Weights of a small transformer language model.
Architecture: RMSNorm before each block, rotary positions, no biases in attention or MLP, tied embeddings.
Training: a variant of Adam for these matrices, 4037 steps.
Each number is 500 + 40 x the weight over its row's rms, rounded and kept within 0 to 999. Layers, rows and columns count from 0. Numbers have three digits each. The size before them is the row's rms in percent of the matrix's.

# layer 3 MLP up, 320x256, rms 0.0531, rows 24-60, columns 128-255
093:441549496544481506583507496500521513528515506544507466454566525523438531441533520502482559483482384503497436540454512553527549503485597511490482502483561471503462475557413441548453497538492460458507534517429525578464506482542547497541531458529530492551489552471522439490412514478521479488519543551414493562550456451508497502506529552445456528512519584551519560500454547512516500505467
099:534452533541520499505506400458492502472500503502516439461545484485518503467544607470613479469540530517553433500502472411485476563448479548368529452465459391512460459496532412538464452504490441477531478501536526536464458583485524554475498520556518492592465512487547560471495501506485487502485449544590486506497460538548520567475472541471488481469519451473485472519477574468520557464521
101:526513504493395502493454485542550516465486513484494495530544470453465465569477476487566575469474448517525531502592410494606476495501461480493547467519449442501410456543519481563478452547492504444491518470466438470522482469479463540389494481499456441461406514554565494489500478477487516448548523499519430528497503478546509499405524518491462440487501408497470482496474565485440457466483
097:508581502486458584534491514489581523517477486482556504465480518512522512470579531523528521448538480491548422576509517542586501500530505516447455380541446518450474511499538499506483600462511477503562422536530481554410566436498491496483465477482507570537587501465412482421450485539517534474469474501559468535543539517520466557595531449535518516529512481455436529496479487453506465459529
098:431522492422511495547487591532567508488473513492524501522498451512489490533491491400515486513524464425441541439466533532453498581496527530511516511502456488519476518404552514514517525493459508490516484585518502474488499535482465539424522470470458463427501498517563447429531445446463448513513535446527557527422457488473507499506526529493507515523494459476461531429485500512475416494456
099:461573472516437477505503559525442534457532449503489543521546505534550497517503519483582523442528480514471430446538508442450481521551554542534492517462563470491566561509477487480567493463422544530519543453475439467552530599520576500519517582527517486537494433508476504514484510547438513479516474489483456509455493516499434573482577534473503486502505511485494426493480517466479472575535
100:460460457522487562441488475456553602570544500504519562511460531452548533509546436523551486433433457532423477500502485470530523479430534496507537466521460495425476568529542524497478573451560488569485491497549541500474511531518537512500464562536490436544499532506493556515537555564471506480490537521468513499479427526486458494476527489481505478494503504519359551529495538520404497442528
095:487458471547555502472529567497538557474496454465527526505524477502465478495450516485481456492543396536492510548551568497484523530449538558458473490628558572462485522514523563457500550518452473534503496524470489461541500445542500556514618553411442500503486459468470511441494515529482386532460518512529487502502492499559479604497567504482501562477515481453451491447483518467455510551475
105:459489487519486465456481496513444463466520466453552497418578433467569469441492408522470513490467491531501518496491470542471536484494532522497469529530539562504506545509505484522532548511435467487475547442498532544474475519485463480446492553481499567525461434452516389500552522476514591464460448455536449535468487424481467496469512469555525493461515541488454446506541490506468546483544
097:511434423507517503501531516560477534464472484446478509567556451413533497505412509516487445488501498528556496517536540456476460476466512485488583458479500509502480464450469544534450450448572532463468550503498519568479537486582471454567533581501471510554563545588511508504495472562562531512488562525523467531454520492517428533491510559518544539462551494523495537545467459483540490487581
102:491451481437479478528499539503457498514491519458474548449553472483481544520474487498555470520491473476517498530448549408469543544493548468571570579512421571479535520535502477445434499527500481533434520494554510555539555514452433431498530479490538433465501487542466561475499455489464588463519481502527468507502514441518501545491453497474519490486584391486501487458485528582436581577420
096:507494445487540501421474478491485458494552533478469518397489456523514588490516528500502538503484475501487464552411489482498504498549481553508556470457462475503493510480517477438536438523494507491387468448527475535479540424504543499544564464489574482458425498472486519438510502460475481444521542572448481479444513470423484537512551523494503473503474511543437531559570556522455399487463
100:460466458452454523503461522520456465469407538477486466480469502423508534454562467508558523539543548466522501514538512531497497482520549521505564450514442498514521544589451519515528516529463540480427448493506426518429508472487505442434454456541554494515467535503490529541483578471513503503485535541494534497469477415532514480478510500548441559466402526466414557480459492443503450524493
102:490540503435517498520485494490492491520436550530587432538458578433583518447510511476443584438502535538619473519453440498514464535523534513439478496465509498515491468487421555467484492541608478470510520507463476401466492483594503523495498512455485548550473550541589463493494497459575575441479521459443534510507514531432528503545521471539529610493563505489491544534484462485489469450532
110:456508476505520516443552545507537515571468491453490489514472516519508450532507471490483515467489482466468416500455602534548492460508522523578446488519493497522505590476552494509457488541508477478481479554510546496516541604499516541500502564539483484525512550469514474497454507516502514475560527518512504482495523531457445482556518504475533537475451496478558497493415495421475495569490
097:557524489469511507511524519403488485463499497545528510469455488575515522567537459452519544538509563494496424557539498490624457432463508446530521471570503514474504425482607524535516581471455528495480542489476563477415433418504554484538486473500418506450576486525536462534562504404482547491449501539529500489498490552476413526570474498481569463505482527544431477499499551463496505485515
097:460551447450438484430521532557504445497579553521462496461488469483533489558463487600477504588502489499521520541542500501526548498497566480526469438531487504508588543513460490491511502465480501419557567469505500485482501473505536559517403567490544425540554541489426535502495487460495514512551498499509429474451540445564531472535526438488529481506485497531511482455495422474538482521507
104:448501479507517491475536527477512571463510485522486501451534556488515502460436451548489515470466448482456516544536557500458507490479534535550582522523489552451532498441512533522513578452485509515433507503470555505542483511433557450534494521540486490516596470554515487557599549528479508548488513503520547515522465481503460503467451470536480507500501522486485534461557495526438542539548
100:512516440509559544483487466478448475517496510530433551505502484460527521475474463446458496560497452500496526524449413574539455563404472478484476534582443451519480480533528537469434460506499498466506448579504502520526485452478492517506563473590532497514512488508473491485501485554516432475488508513535493474502422502485543511534529521522508475580442499499460483458446555523380550497489
101:569526543505541541488561458497508505503530466486532601550461470457512575497457550480430492464518546493515431511507511513517506565387447480488544487522514504453400432457424511504515424467507497407495553507463495515574498525493567535450514500441505523522469473567564467512487472433488511551479491458599504521505497454470505413527475534490455535454565562489504467465417567525416487442515
104:521530513504557499546447507453502495511490443527511561496478527534475494507469530537384454600548439512448494471440462457447460574471431483580504514507509508503490507466520461545499536444508523525522511495541474400469559542511502561463533508518470486483471526420516466490471459411504524563492533501472475479543530533525540528530445509446442475548484516519501510503594540578519475474494
098:506449572537527525450498599502516560473597482464420464521531457519436483494527555515514502442480484493577535489475464575538551517426498505547568542502488470515514544473508530469585455480574495481446452539493499498525540440470583414491490519477494519514483470462576452495451560491540493534502470520529479521524493472413477545498471480547573519437521472429450503498540475519507459505466
098:495511439516432513480552487586523491536487439516505452462480446540447487543500507518467490485615495450491486552500503542536530507461444457533496457497542489521564435450483529466509541454519469546478427491424579549495467516434506486473451435517486474518527487573521510499493530494492497486530463449527495492542490529551542389522509491506477501521508446473557518492531496480509485421514
096:511478534465465435520495491520461549554423520470543459439468559440529564484490475516575469460441416460482486459494489523527456505590438460531490473530473517474469493511503501508456482463551559432409489554428499498543431480511499500524533429467500547472490553541496527522461525505570457535583452472480452524446491464517505533602506592534567480483528561457494557500449499544505533462462
098:469544470445469550503516562498567539426530553501557483471523476492475523491533544502454551522482500479479487468533488578512412395487423549457518476476510468409517563479540439530532506486492523538504494507490512568552492507464483503511470455531535607530491522552491446473430470502464527471487482464414446525490574506466530443449538466521532570434529528530518480488517504507533576465487
101:494603508509516488509524462471404518496510531524507448494515600509488512446538574459473530582515520496551490472457454540450458454482493529477498467577545457563481520553456464535488579531579527418513542510481476459404554536530446471430499528473510615501563485523500483532633626452489483497573533546531468517555455500466458480429466527490458472389480492506515499508544454537508470532467
098:435465444563533514527529489517455471505512455537440527442556513442524625507523465509507522552488531481537471456529469505528543477470511586469493489554506481557502421519484490548519545544502468374481538563474492502441500509518482534580586509529456510469480524492439493500521466507496416488499455497525482513487532521511450437420473472432440493503496562496430469485456476504498491412533
107:450520501475515485498539544482565489544494496445488506534470518562461475528558498494448505582493544469476536489444551491467468489553530462445493540520488428506583489606474472539479451534497504508495485475518512538533530510590542476488509523501483469454466548552453461499529473566441530547546493567527516444457564506480476575559533508508420485465491480530491434533518486566564535491469
100:510492532481418448460459532492605503444499514521458505515531520561484502482481492556414460514465563514556494404537475504450465563504469499467565530457544443589464486509542457485517474504482544553475515463528534484573456524468497555528533498482439517492519555584487435484548548520467485504495465502486537466587465532534603497513452529581505497477505509506473460405504542492544490546477
104:467571567594489453466499533563491457491511476542465469451438449490556506496539608555484543475473414518474580405541446479531526569483475486568529510468468478546508508559519485510500520492468538558556471496492486529497517514541562492453484427555501436518538458494447609473440495494461461528514461547551482532426546505483488515503479566457467456536469532529474489435554484514461486450443
095:520468483519456422471532554476454524528507494463489415484451455498423460536520471509557545574468553499417534544535504476520542518506463469476478522514479529458491521474558568507485549462511540451536513433552465444527477509556451549507484520455490501563457480500472569481511507475470495526428465503466532528515560494507420449437498487439505527510480525511539440462552506496494516454458
105:485513570516496534488603512472546538519438519497476464447466523441556497447482424540499531514505527509479417467516503492567516513429558492487461459478488549505469466555504474477513586559460492454436553462526527493515488551518468474526484492535500463451483486503507506469498540558462418499530474461446523442472439540448494552423556487525508483553459534540459474503558427433547508500532
096:521490561474471484513537456477426471522431518467540417493469479431474502448421524431427490446486535496498503535465441491468601466542547511470489457497600563510470553526506508576432521562493494538531551458466450487454436459562473491544552470426491537484550538462558423486542479420486523510489452522444498483517493512557514505547523497511470562469570489448480518485487422452518448431584
091:449548439458557465452503443526519473509549495496461533516509541481500513503438441509549497479466492534517462489512557524486482507425469505408541495526512495432465483565473488467550475483445520534485411505403495559581565554507508430486511529456503439494501421504542551476448523583525487476548518553547568465463500474486550523463526468440486498545525549428521489491488565570540532430584
100:586476528473466540526525535494525547441504420509519495510544444441495498486524441503562426508512530454471506490471487581565546512472443433579552530489486485544553561471447533508472471527569484510510542475474527491505476509548477520520507446408504532520533548506558521516493573485495526455542470462451437444574422460487465498437536478475451511455513556545505419440483503476444568510504
096:533507544494480523528511535474564463492564494447525491481464467542478495486462510475486527517496509553541495507498572482576505506533564528497500535423499466469560518499563475467526492491512499514460531496490553521519518488460541530534465450446529547541471536445472503570458517531517487524476413500472493531575529475496461514531538551481496481507512464476435429490495448458523450599506
109:494473495512497529506434484474441519511494558503531479459547470540480550438543509499574524454527509514478531512448426561416464557453479498526517480513430524538472565499502502448445500505506473481447458526514466398477429476450450484524581514471509529553430444503482458547588458562550497562464485512457453478507456495462499581509530542558520456520510507485492546541497520540512532487501
# layer 3 MLP down (transposed), 320x256, rms 0.0443, rows 24-59, columns 128-255
099:566478510505478463529502500463508526469455515483496449506525493519507507532533480529567503484466458553569478534506546511460474469532539538501478539580487474499538528446571493493445438487426472523499488529536431513523489501566475433557512525519494444464427521521496535456454484423536447462505535550555478583486538500550443568455470494519579508487504456537529534479495508503504562512521
103:452415554567509527528554629446457441515429513464494496463478535542498462533548503497452522507497464472552495570545504438470366460527509501481563512472459444475467434565461522483545489496528518494501489446439511462480481549446413462540482463450451488514499443478514511501509538584458449520452532473516470535490555494469455460513521530504467517506461433499486569456473520532545482521455
107:543496538484552428389515533479436524519493470507503495545490440550516494514501494536530498503458490527464518571545446496489514477508528494545527609436514505512582494518435433452511497486516534481567510532525506503563476459511551434522464518528518490572530482492529462466472522430520499594470477487505443611587486492498501486510503524498475512507494515439457461561512507531479427483521
099:463542504476528485569488479375547537518499484482377575517524501503534555548457479523530527525527489484539498479518508515539464476474501466507535549452456449576510506526463532518474495499439498496539533495548509474494573532429542504568459531505481445447507550466517480549552522529595586511544501487494528458515519483442534504504551442515496482519524518462520463500493478511551469517502
098:506548594457449499512524438510514493478493475482467557500449499489506535504502513640513466509435511549516478478508537505475503399473480589437486545504487546487536477515525488455600529600535503448508507489490456514461575539522517421486461568513459499473502489477505515584506469528474603459503457497526558501529457542518500509512487483583494516460461481583524507521571558492473462502540
103:517489488540467547448602506531595462539489436490502424475508524524433560439488472513584505526463470473505464498487540458454465478503522429495466531522543435488522555509483453430600487430511471522476456388529540491507430512522486544458487533519484513544545444453496463469473479566474460454456525404505522558497503494497475567519448522474522480561533582478540524500509477556565458469501
105:508480460577511482568481484562527459472451473499453636415467467469473493533512467473526521499494512556532475468437506464449533468518495488567450499493566519529531455542602501552411486506562530492466500526495435480528452551523490500532554461556486483477544508531495527499467545501505511491545522460503496434456502509469481481467558490452456490534434491483496553593581517602569460532472
104:528516534482460498555455403523466480501498537504585500529440503522502561430456523547514489492472440445554490553513469541512547454496494469428451483480467558501405486467516485565545461472576514503420491466541507467547451531596449439547551468531487538481533471531541472517466517510502606465458479530488471604453463526502505466436488562546474510482556522416499552490490458561524503509474
109:465524511543537554498507466477490408475541531481429457540506466505505502454440441570464496529494500464463522524462509535523434478472495547597467523567584504527537487495566482480465545430475466505483502449493552508451575563521528503474505440428499478467489521468524515476514483436476456522508509452455542427497406467528470395539484453496486556502467462507516496544423504482487515519500
097:440507483480509587489451545396485600525485513496422480553576451482519492492517509462462547480504561485467556471522539509485529489485514516414501499456426468445536517502501492549509516431535516494546459470491522475441504472535489535495478535459454458491482472475482523524487496501557545505467546517563501475567419466538576501579460500511451450466453462530502546542579465478547452531546
104:471501473527460496496456437478499497519480513539536488475530522514529432542522509494475529479508496492499534487442479505518534467519436471503504553468476544533490532465481522439499540502565438593484550531464497469460453551517492451438482493484490449517492471470460465560523578486470482458494504467521500462495430554448423512464479481495538473449499497536516489459538521572509526448504
100:491484501512523481443512458561465560455449492529541533476526562473489462522488538476497492523471463411583611535519503455492533512488535363496535507565435453500515450480522545555540489541520521494482502472515548526430490497502474531535450533485441483486543497487425478464501469543457494487478465475446444430534496499590451531456469501524507493537557520484488487521470465528521517540566
086:500510511463508496481298496516457549556492453497454424521492499511450483450522443522510505504554489508474514523544476472471469510517571469519576502517531543531484523480449525495399549536481475486559478518560468570535457472470428498507491479511523503526480536545440516493475520527536472455525520558495482603515536568456501548431505543534484486505534530524509481468506500433492488519482
102:509447469464508487483470486550459440479499557547539501563531589443509530456548441527537462517558484464560443474525544524523461479523441479500477525495467547498516575480541464473468491512475491544491495535501480602508536485510406521420542532498513461458509543385530480498482463463493513494501434526584495426470515527538513511520465458562515433494399516453445521487484423526550505550450
101:501464483551472560486389486448476520579476548523529482469493479461453492546507533463416446465515490471476539534431529464556573420530516526530442553548499498492471488451489516547456522497524482514509472471512515432445544586462493479549537489567436601518507560521507529472508546548498529510510529497457432495465419433490577614539491464521500503522466439540596551515514471512456542558501
097:486458472490486495506417420541521538505470523507424542449495546528543447549513452538481479443454443459516504475438550524462482474466511530442465530491445477436471585543439502497479480552474521422506492428472501518489557533501490473481446479582510439446525525505418501532504488546520538393522455456474569517452493453478576542523519454528480507504519517454541499499499521547493396460465
096:488507497467465619502434501546465518479524517496421440468418558475494486519536479481473501561470462487476534528516478548492514568442518513487479436557539509496532502473474459555482486442524532475505552447576563505486574507488603524476494564492494422538472509526439468532557557428533507500514494522530502581518487419536551414517517466485618474479565477483488515465548499510527484550444
106:517493493559513541518522534456507562498507509514495531528434488519464513510516560549509458465432542427473494553413511504543436539491503518515529495477486510471597487510500520478563561624520469553437459543478480497490454531487479469534538507517498505452497461538493456501486505514526456550466520535519491536437470515523541494457454465474487599494565512480499439568475517588507530509458
099:474471542522457462546448508556449548514515550441517454505442383462485511497503475492451492496553503475505522479517488476514528509521535593552503498529518543475487531564501502460453520537510475512489462605441480540453467498516512445460512513587449558505496524497487503482500463497526445471485488569465470581492486480584515516503418520545478527504424485531563514447511529557541495559475
106:506503506590576605592517476469468567461451496481540512449491499507510472526537556500528486484420556430533510493560496497517412538393497483533457498481441491547504541472500512502504530478474456524483567520472549528468524515436511546514479495492475516515534491511461432525485479438535535475409452460525444395530542513475436522580399495457499465469473486401550465573513520482570470541519
107:491542504569526406575497481473466545488491509518527482478427462514553484436536511496515510490543491441517444505467546548534507520493480520456492517514514512485569492531528466518468521455564516489487610476449531481511512499516482539473542464480501496552482523523561509481505519537467542535577475493473502518499462462557493456529533475499471543549486524556516601449454574544489489471539
096:529482536535459500506439530500496452592517537543540497494529434422439503503527529501489527458519529470459450492522512471465488491464470531570504498536440369524493569538492514491471463536534485504551442493496466522491470476446496476455546549550498522529543461471532574475472473497479436477434547478489422574493529489472511486429483471472535529462488514475455423498450458459500501464493
102:550512558469434577528441457483535489486487539486439458511499485495500459476521518461485580568530454489496414505546530554476497433544457513529560503571481567448468472439527512557545503415614507498557470478443500469539467516501518474476476469483505452444424505532481516551488493567560475541470568426501559521450462484436430514509517500508535546475524510542493516545433518455496434536486
100:594452469451526478462490532517495489469469458443529437554465554513480518499446495511499443485488505522463551429532540446539496524511482500496476508447534447487530489483505566512445492466550484501493488504563543548487496459447495514453517563498514505482472515532460432540435591486518522501481414512520536521548482484559471518464490507501500488491440476507583433489574424604524511516499
090:506543494492456481489356523567521496473496412490512490540426450492540469515519460490548525444466516442482542470514546487550556462500519448418531486496519484546461419512485521475412482519471469458523482530465510457534491421453478455476491480427470573543461509530525485501533544495487445494489571563529485570425458504485540460525496422481539488503461487572520495479536456558481562567493
090:480499496578536526523597545554512492556589473457466542546495544533494467446539550494561493545511462518491512456462548512444539547481423458547470496517469490468519494509563469490623436489526497505535480505513482498528442498505518440525515556500497486501450459522542486476481473513489529464520508494452531500427471476447526454504471541471488504456487487519516482491489493608520565555485
100:495497465515485454482431487500478469547510507475523431552517468517552483496532414527555512504506551467456382451515486512542492460496526477448540418467546563535450515556528481475462497464458462466423493444465488578534435495459416503461489473547550520554541533509498478455486526476490522510582435492469556348573497503496526501425456547518433452538497518542486528554580505420456493507465
112:506472502461465536535438477501485520488541482532506460548521519616547512508504513442472548576477460499458495446529493508538472466511504556451511457512508466530482518567463536476423469528465513487565479484487554555465544470530510499488435514492458514559484502493426530552487491534517488528519456516482555507511514502481432512453523518520513406468465482547527492536469558521600508475487
100:477432552531417474470365512456500459478488526492526476534502486420520515463461533449455535493511481444468525504468491530525464474523511481561493472503508511504501565556473523507499503565567465519501485493475490580503500484465472490454548455490456529504552553500449496479587500423519534518553505474535487403523580486474521454498545473472536555453479519464442548591542527500487426465487
098:498474478556493442482446550511467544519506525507526516514483438452514532516416491511495476504572444469477464492539518489439565529483470541531499489491476495560482507529456500483504539501508472500463528538482476488511484501497571468479471518484522426539552479458493559465459485537560565506505442532535475536557480512509463539525471478455426482426549486570567460533527469517506499507513
083:510510450494501568513381490505532496504530601444448477565521529499477549480468570474401511497488522497471515553467517545419465511494504482517494419509513436481476591485487473539451536544509462539382500486511516467529477504418552482464515474568495492501496511417521505468472528546499511489497534477560524501487511539408494486519477509463484509432564498511482516441454552556552512497479
105:436497446566521480475428534531466487506503512511528517542497447442468533543545484477445469532484477520513447439527475565510485488450445550566477554484433556473538513458494500495513562542534523517542475443479513486503535542450518489542480401553408455434514450484467477490456617534420479504495489526452546428554405508503519526553514453474496548394470518482507509527512496508443559562506
095:518524601506524507448606471497536444499518524464521514514536505473428535463485506503514472517445506568501442410415510488448478515495529538570541449505528506541474439443501538486509519512540446532579462463523574512500535564420505490474507569471503463528549511540505501491511483497394532472531560470555523529541514577555495497473470483476489537478521477481482473515483529587491429480516
093:587518494527484477499451539502515470539493422545515529551521559480506434529491587509478494507480515511558461517527493527481484480491515493505461502497524515486528551491473533469559535532488456503540497507517485418482455450437561468545459469545548543527475503511529487580482532494542540430448521445495531561505501573556512523493503532532363452490515473555460519445528531515526549553489
102:509523483537479526469445472555512480511500503509493478491498475433484500546518529489539447463509504558476513513516494462470571453507455478566438475498558570485476470576496415552390561529408491469509549508505476517523533495466518495581409522532621463509514479508484471487482485488492451476514522481520533465442486543530512487512507548585525515476487517544433590471519527581468458455502
100:465534523496486486503490413500493529486436473440408461469453478487501478478480481520533511551519475498482474512499570497538511491483498430559502510481493488503622499510489424478470498500472481495550539498471574495536535508486515525572395534483474545487448492471519503473509477562528504499458554566464522529494471539503472489527489540454456461475499563534416517492386511503510495449511
# layer 3 MLP gate, 320x256, rms 0.0546, rows 25-60, columns 128-255
101:502515473540496502558529440474496488449558478510423573587501579517453490493499478539543478456462568470511524495452506495489499438474420546491445469503541558512461444450437525499532504425435530424469482483498479597469542531546441511591522484492504506466503565549487507506498475478522553456538513502529469499478496534493423514523489492483486530409527547450536466472422516556480521603468
098:538442548540454458464468511504564583477525523450476522502540540477535486498459412541513542459534487488415527474546482503419481572501497530430537478452504578451507512497562554510488504550512487537514478467558515546434487528524492490508492440481490447504499451503488437487505509510477526531465451420490532493536508620479548499479425507396561536557530488572529514447525554483462501439480
097:498540554494445489441451468459486482544509487488552482452481494431508505486542514486541468495526445504500437485500501465494522514474554496527604492523472587428475511489509473535496488535460461521512628518508503439513516484509552493509542497503481490560522467554498546519552465461497478516509451542480513504541588607479543446530484593421480482524481579537440577521537478455502523590528
098:458394530531515552526530488581496575484506507459501487438550607598518525515480454501447548457631593406517571485469546461490546546481552486493475527537559490557525539487426533553501540503541572510490495509522484505468484517501450525457528517490520545515506470476493528472544480555469525396436553520486444474500517514512495548475510531475460539615498501517524453511485498535579563535497
097:538595521580498500492479586547534452478504490554541501491488506461440508478538600514464481504481463424515540581383539523542625506475513425471501511542499482477485497541501556550469521507502512519505464487529517545452572511444563502486504502548407514498467490519506479495460488543463466485558533543422449500558422414531486477495478505467517441529554432479496528472498517540518449421446
102:491567493398416476490491515571464499423553491493561509480435492527514483485414570516484444521535459548461569484534530519459528475491525536505456485544449512527430463459504543473538500468462565551549499510514466536479562513578464505443413514502485501486529449441579445505456466437460557528543467528455502510493505495458548422485401483440511506576519514585511468474457444439454464502516
095:557552543552480452562469485561561535448529471533466479563523424507469505460437465545501479511449524535560461507424544464513487509516470409457478425467444444424519514485562533500439413495566461460448464457422510520497482519456413560525483562478542576571473437517529541483524499465534540525495434478532448519490449512553490504502466590510541529484465535586553479521522393544512511513488
103:447537532549541504530476519519510441476553627457426563560500483508443506524546435532502509569430413468488558452498457518510516478464483562510467480531476552514527447551594546501554437478531481526473578425495470501425529538535536456457479513559555440501477499445465477541521502502489469520517487529488473474503492499467490522382486423458459514575452443464528584478463496573436447439498
090:466422547573457490464483512490454527528466493493511545485530519547484500484470513494551526534462523447499494508528499433536501533526459508536441524514507494527531511469492479497539467551538495546534519497500488531487609501536538539488465495449463527528486520555501451522438492543445546586446554469509551516460461593514501562506509553467445541470520532484505466494497537461520485462471
104:565502506491430484470494601500465486487520472513490542521533517463457486579520546515501528473475483468511465521426553568424482583507550564508477438486476463492471471574475442530556536534399521466516503537489515460517559461513451502504499531498470488496492524487537498491486466475503440554575482509526459487524506495488565440536470477482482545593432425536545519483569515543511521518494
098:519510477561491443539544499547529461492493465511517453463486588492512543538520453501525419509488511518523543461400496508453469503473490499498529500507504478491487542477429488462428482543557540551520502483526516471576451495543456504480478432493506498514504483498510496539526522487525485503519561504499443517463514491554465505546513531511504449544573478515550430548439484458511473533482
100:562486470519498474515547469498471460480497477431507505551480502425463423544513506556472500510527548489488514483533506500486505438435484490393550435517472472431481499529468464549548440517468527478508482474446446491436473585498524534484471477501523518485497475457534509472467544498472505489490531456499502541480558427509443486445490545473373541447416514470464559528543488471487486449517
100:515486466483479491534535531412439480567500483480530486463471446560453498557390465491490493540526500598458571464530517454490435503516481516472485537511523495487499473557448459560471477495505532463515555493486488499431476574463535518469461492422500522605410468525438509537460572510540575445487583473463508472554467455521526595549579504511468475551485429501516517555500535475468483481500
103:507561472460511504465570471530518521547576446550498568525522501552483516498487486489449476488430555454494478486509482507473489450430526443514460496557460465550531551502540537557533449474534492543416438488520490457476483461557461489514525531493465460454517507511630453522493550528541537461508549471411489502495534482439471533484505491548466526489529438533504507480486513533482523475412
098:486537510501479520448485514470492464474517423515550499533487530493553520444500493542539511491513476529484447543568492517552507468572475429535543459524508500499510502569473569517463485495478553527451541462521454577460514483505489491528453592473514475489511537493519508537575548450508538476493470565532401479565481542441498541553535555497590460552524498522482513515466482484512574457544
098:607505436527487415500558511482536416528552574516490419524472593602557553526541483519486503552492498429469488521479569549436538501517510445471420515529525470545491509501517564532555569549489498506465556483501510512511415531490526507511468475500516526529510518496487454522485529573436540516488528505511514484530511492469452448497509514527515475432433486561555505539533474479570428484545
103:469431522511469470496540473525466510547538465514457524471461475457588555567491522529543528425463545422476487523527480524489523501492566551565470518514524451564427486539416513489497557553440517556468602425547515515560512512479468481442438506480509495476524522419498495471527511548497494504496501562490475521545483564510494518463475540503502534547518488478420521507490511485435421515478
107:564489460508536516533543504524595463462542480522386573542558558516527500467474509517525502509423534500569512486433529454479571511460400543498520527543528452557454426507455585474528434420465483485459454470474495514528451521561511589513427556507514503503523445515543434497526524580466507509463532417450468509496488554471521438565495522487540440534547529488467518546512457496505501499537
101:503557491449503483406551541615477465529540577476512457436536507569564470514562444517542478470421589509517543562457509561480504437538517504511490543539494460481552461472475493515547491485479473549495485533470497521457526504579465530553521510551441593551529449502480522531526572499503600477516455533529459508470496496511551516496445489532537536483555504530484540477493478414504512559505
099:581534542552531412506553463515529556452488544433486499468467477464493484505494505512504429506498513428503574527517425500488517498480470469483525402580537520498545461480622445524568533450506506589499519444484448501542625558468535555559523562451433437481503455531490486452465482533507484549558524534488513556516548506455441521492480506587552509536509477456473559529459472538452524491521
097:520503530517450516497527515548487482393538463557522505560502490507541524437494452555507481517544571471395424555519508521530536486466493556489537470489506461480497444489527451478545488457488550478519460522471492424432472507551588456489482508519515493519489396532535488508540501471500594463519487410493548529558439530429467495512470593493483516458515456406451463454510446537455491477453
102:556495541495411428483487489513539520497475520518553515518518528495481465464491509481458453503568515462557483475498475518466471458456462526569494474533513462491499490439424495525519504509468509515538474478529468530462495538543531459557473492485536557482487535492509487480454542499478589451526567506513481480539484568517492491517495578545440517520501467469496425579508462477514511535549
094:470463554492464521489522536460432465522543495532459475519477403507547496452548529507554526568514450473516561520455524514486473485485506503582546535573444473488475519462450492540477498580496492551491466495467443420540481526540486535575485412525466541501525442522530503488520460516536496498495589456521471510496489531424508528530468473540511481446523585539445583516518520469366458514546
098:403497476510486483487508530560585475515471490576477522485522422465604436443510538506452510493430488499463512485478582468491491516532469572474474530478495500466549534454475506452494519554504485529536485448466488469542532472548573488511520381493498551521542485469464487470514462476474480513501516493515542523512557498483516553445500512470425498437464485544499469524499534447518523514474
100:497432402469524479538490523479573455534508525424417545534452495553495522458414536555501507583607495518485532523512506463575556500487493463522494484483476542514470458518539494492591475486502556469490439500511509505584533496475548444547509468557543454452377450439513493449487506599483501481514513444437539469472522464492512475543524444478478517514479527406527430474487475553486487516532
102:480448477444540429457576546498507409504452502496467518521474437508528461514488462487446551498457498543435567449449602489516484420494525515523542541552523503458511455536466448526536567516487524544454501500591429556551546470500502518507544465492494491435462469561485430560471499461551591496586492486512501476578457487484460550507512481503530466485522451527505520522532480533537429539462
103:517442553565504432498476473446516452500472468468544572505529579582525478498506491455458519555485459436479524450512450513424526526432541570523457504424429537483469488511533591500540438531495530519553486453406498442491489483483564549462467507468506613510481566481519437475489518502456481530475504468548578453462460476524546547519502521470545479511401484525471558516520510490487442471537
095:419467520505488553458510485508469542465520488524547536507493559427498536456408515501492487541496532601474513478461510490515479543487497463480491439548477501463471506434463526539532497610515481531489497457499555509500457497543574501452576511500482472489492448491436528450501491422432473460455514530615480497512476594560507506484532481533390520530427546448511553430448563522487521493457
098:556470530506448469506518511521557476534527455472460455452518533445513495507429558487537494493480430464515502482558451536475536502559590411495566508524496441537464526575422552518512485492385484509585460440546554503478528432513585469492491485503526475509516527490465512521429522528521497560496473480516435536612543474423514548463506551451449431495507496539431509533422504458491574452539
095:508463507574557451433486533513412504562498548454536465505461452538475561556513560524496525529490563505548564521630542409444499524502526484447531565582518502538530534471508530522490566440514553468483555515555541483541525558482442502531543486493478514526429488457528558493507473526428543495504515539489501514471530471442509415517502539486523566463501515526499477442515554483455618500495
100:428512536488556558498525494481476506473469454474498551473520547503444489455484483487513484510474444551463487534514472514475409522474470575447536520513422454491549462431495509539499387550581529464547483483462518532532504516499554509520548509577478540496449483454454503567493530511512530486548502518534545437481459488452530534487536491496517558488474530577521443523495469476441420443460
102:522410462545515513539460477519546524480535495499512504478529516496503498528517420541489501440398530469493493536542509501475503459420527528454560541474441405598494466494490462451521471492501469548457499436459536528577480483476440600578472450450505517529501509554536518501551556577487475478447502467491496493470439480518472463559527492460492485565441530548470553449484490523392502504489
092:423548474463493510474533539474501495527504543440468525467491503506542496482485528440409445518446572501500552517442430554479474446515567464466481520503569586453476541514440497496505510495464502555524508442472487501438461443552519529515510541532528491561516579492497485474527488463470549392508502441494467465480451477508444523506459524480441479568479490506485599573517548543462506502483
100:489448473436499476510497474481549528475478501516509580522428508514528446504553440512453505503573506543427434485547574535483471538493459510491534474492462486577498527442515524561451422456516481573540474456485589493517495517542474549491590473492467595510490492465480504511540539496516456464431509491504457520489528542457540428518443512525568506464492423505401504526498463499478561446487
094:472558468572543512537528560464481532468450490410476424513489422494460469487529495459504422492471498596514441500468553500501539433558490500480556513508463522408493488481523490429577560554451470570494547466505548526474514519522567549629479487432479524502506547472530534550499489526436478490433521549437487525549508483493466489508520467417497524539450533477499520536548533546442505518444
089:519462447582522485512524582500590522525504475504458523497531529516513494419485533485554521523524516562529546498460510531412508546512453480519519504495388483500496476475535493499524541539460497529536482425472511474512513506477497473416510484436492541510381470509583453478537538465497522594502475472555468497522508462533515531521502546507596554479502441476488559483565467526476501511514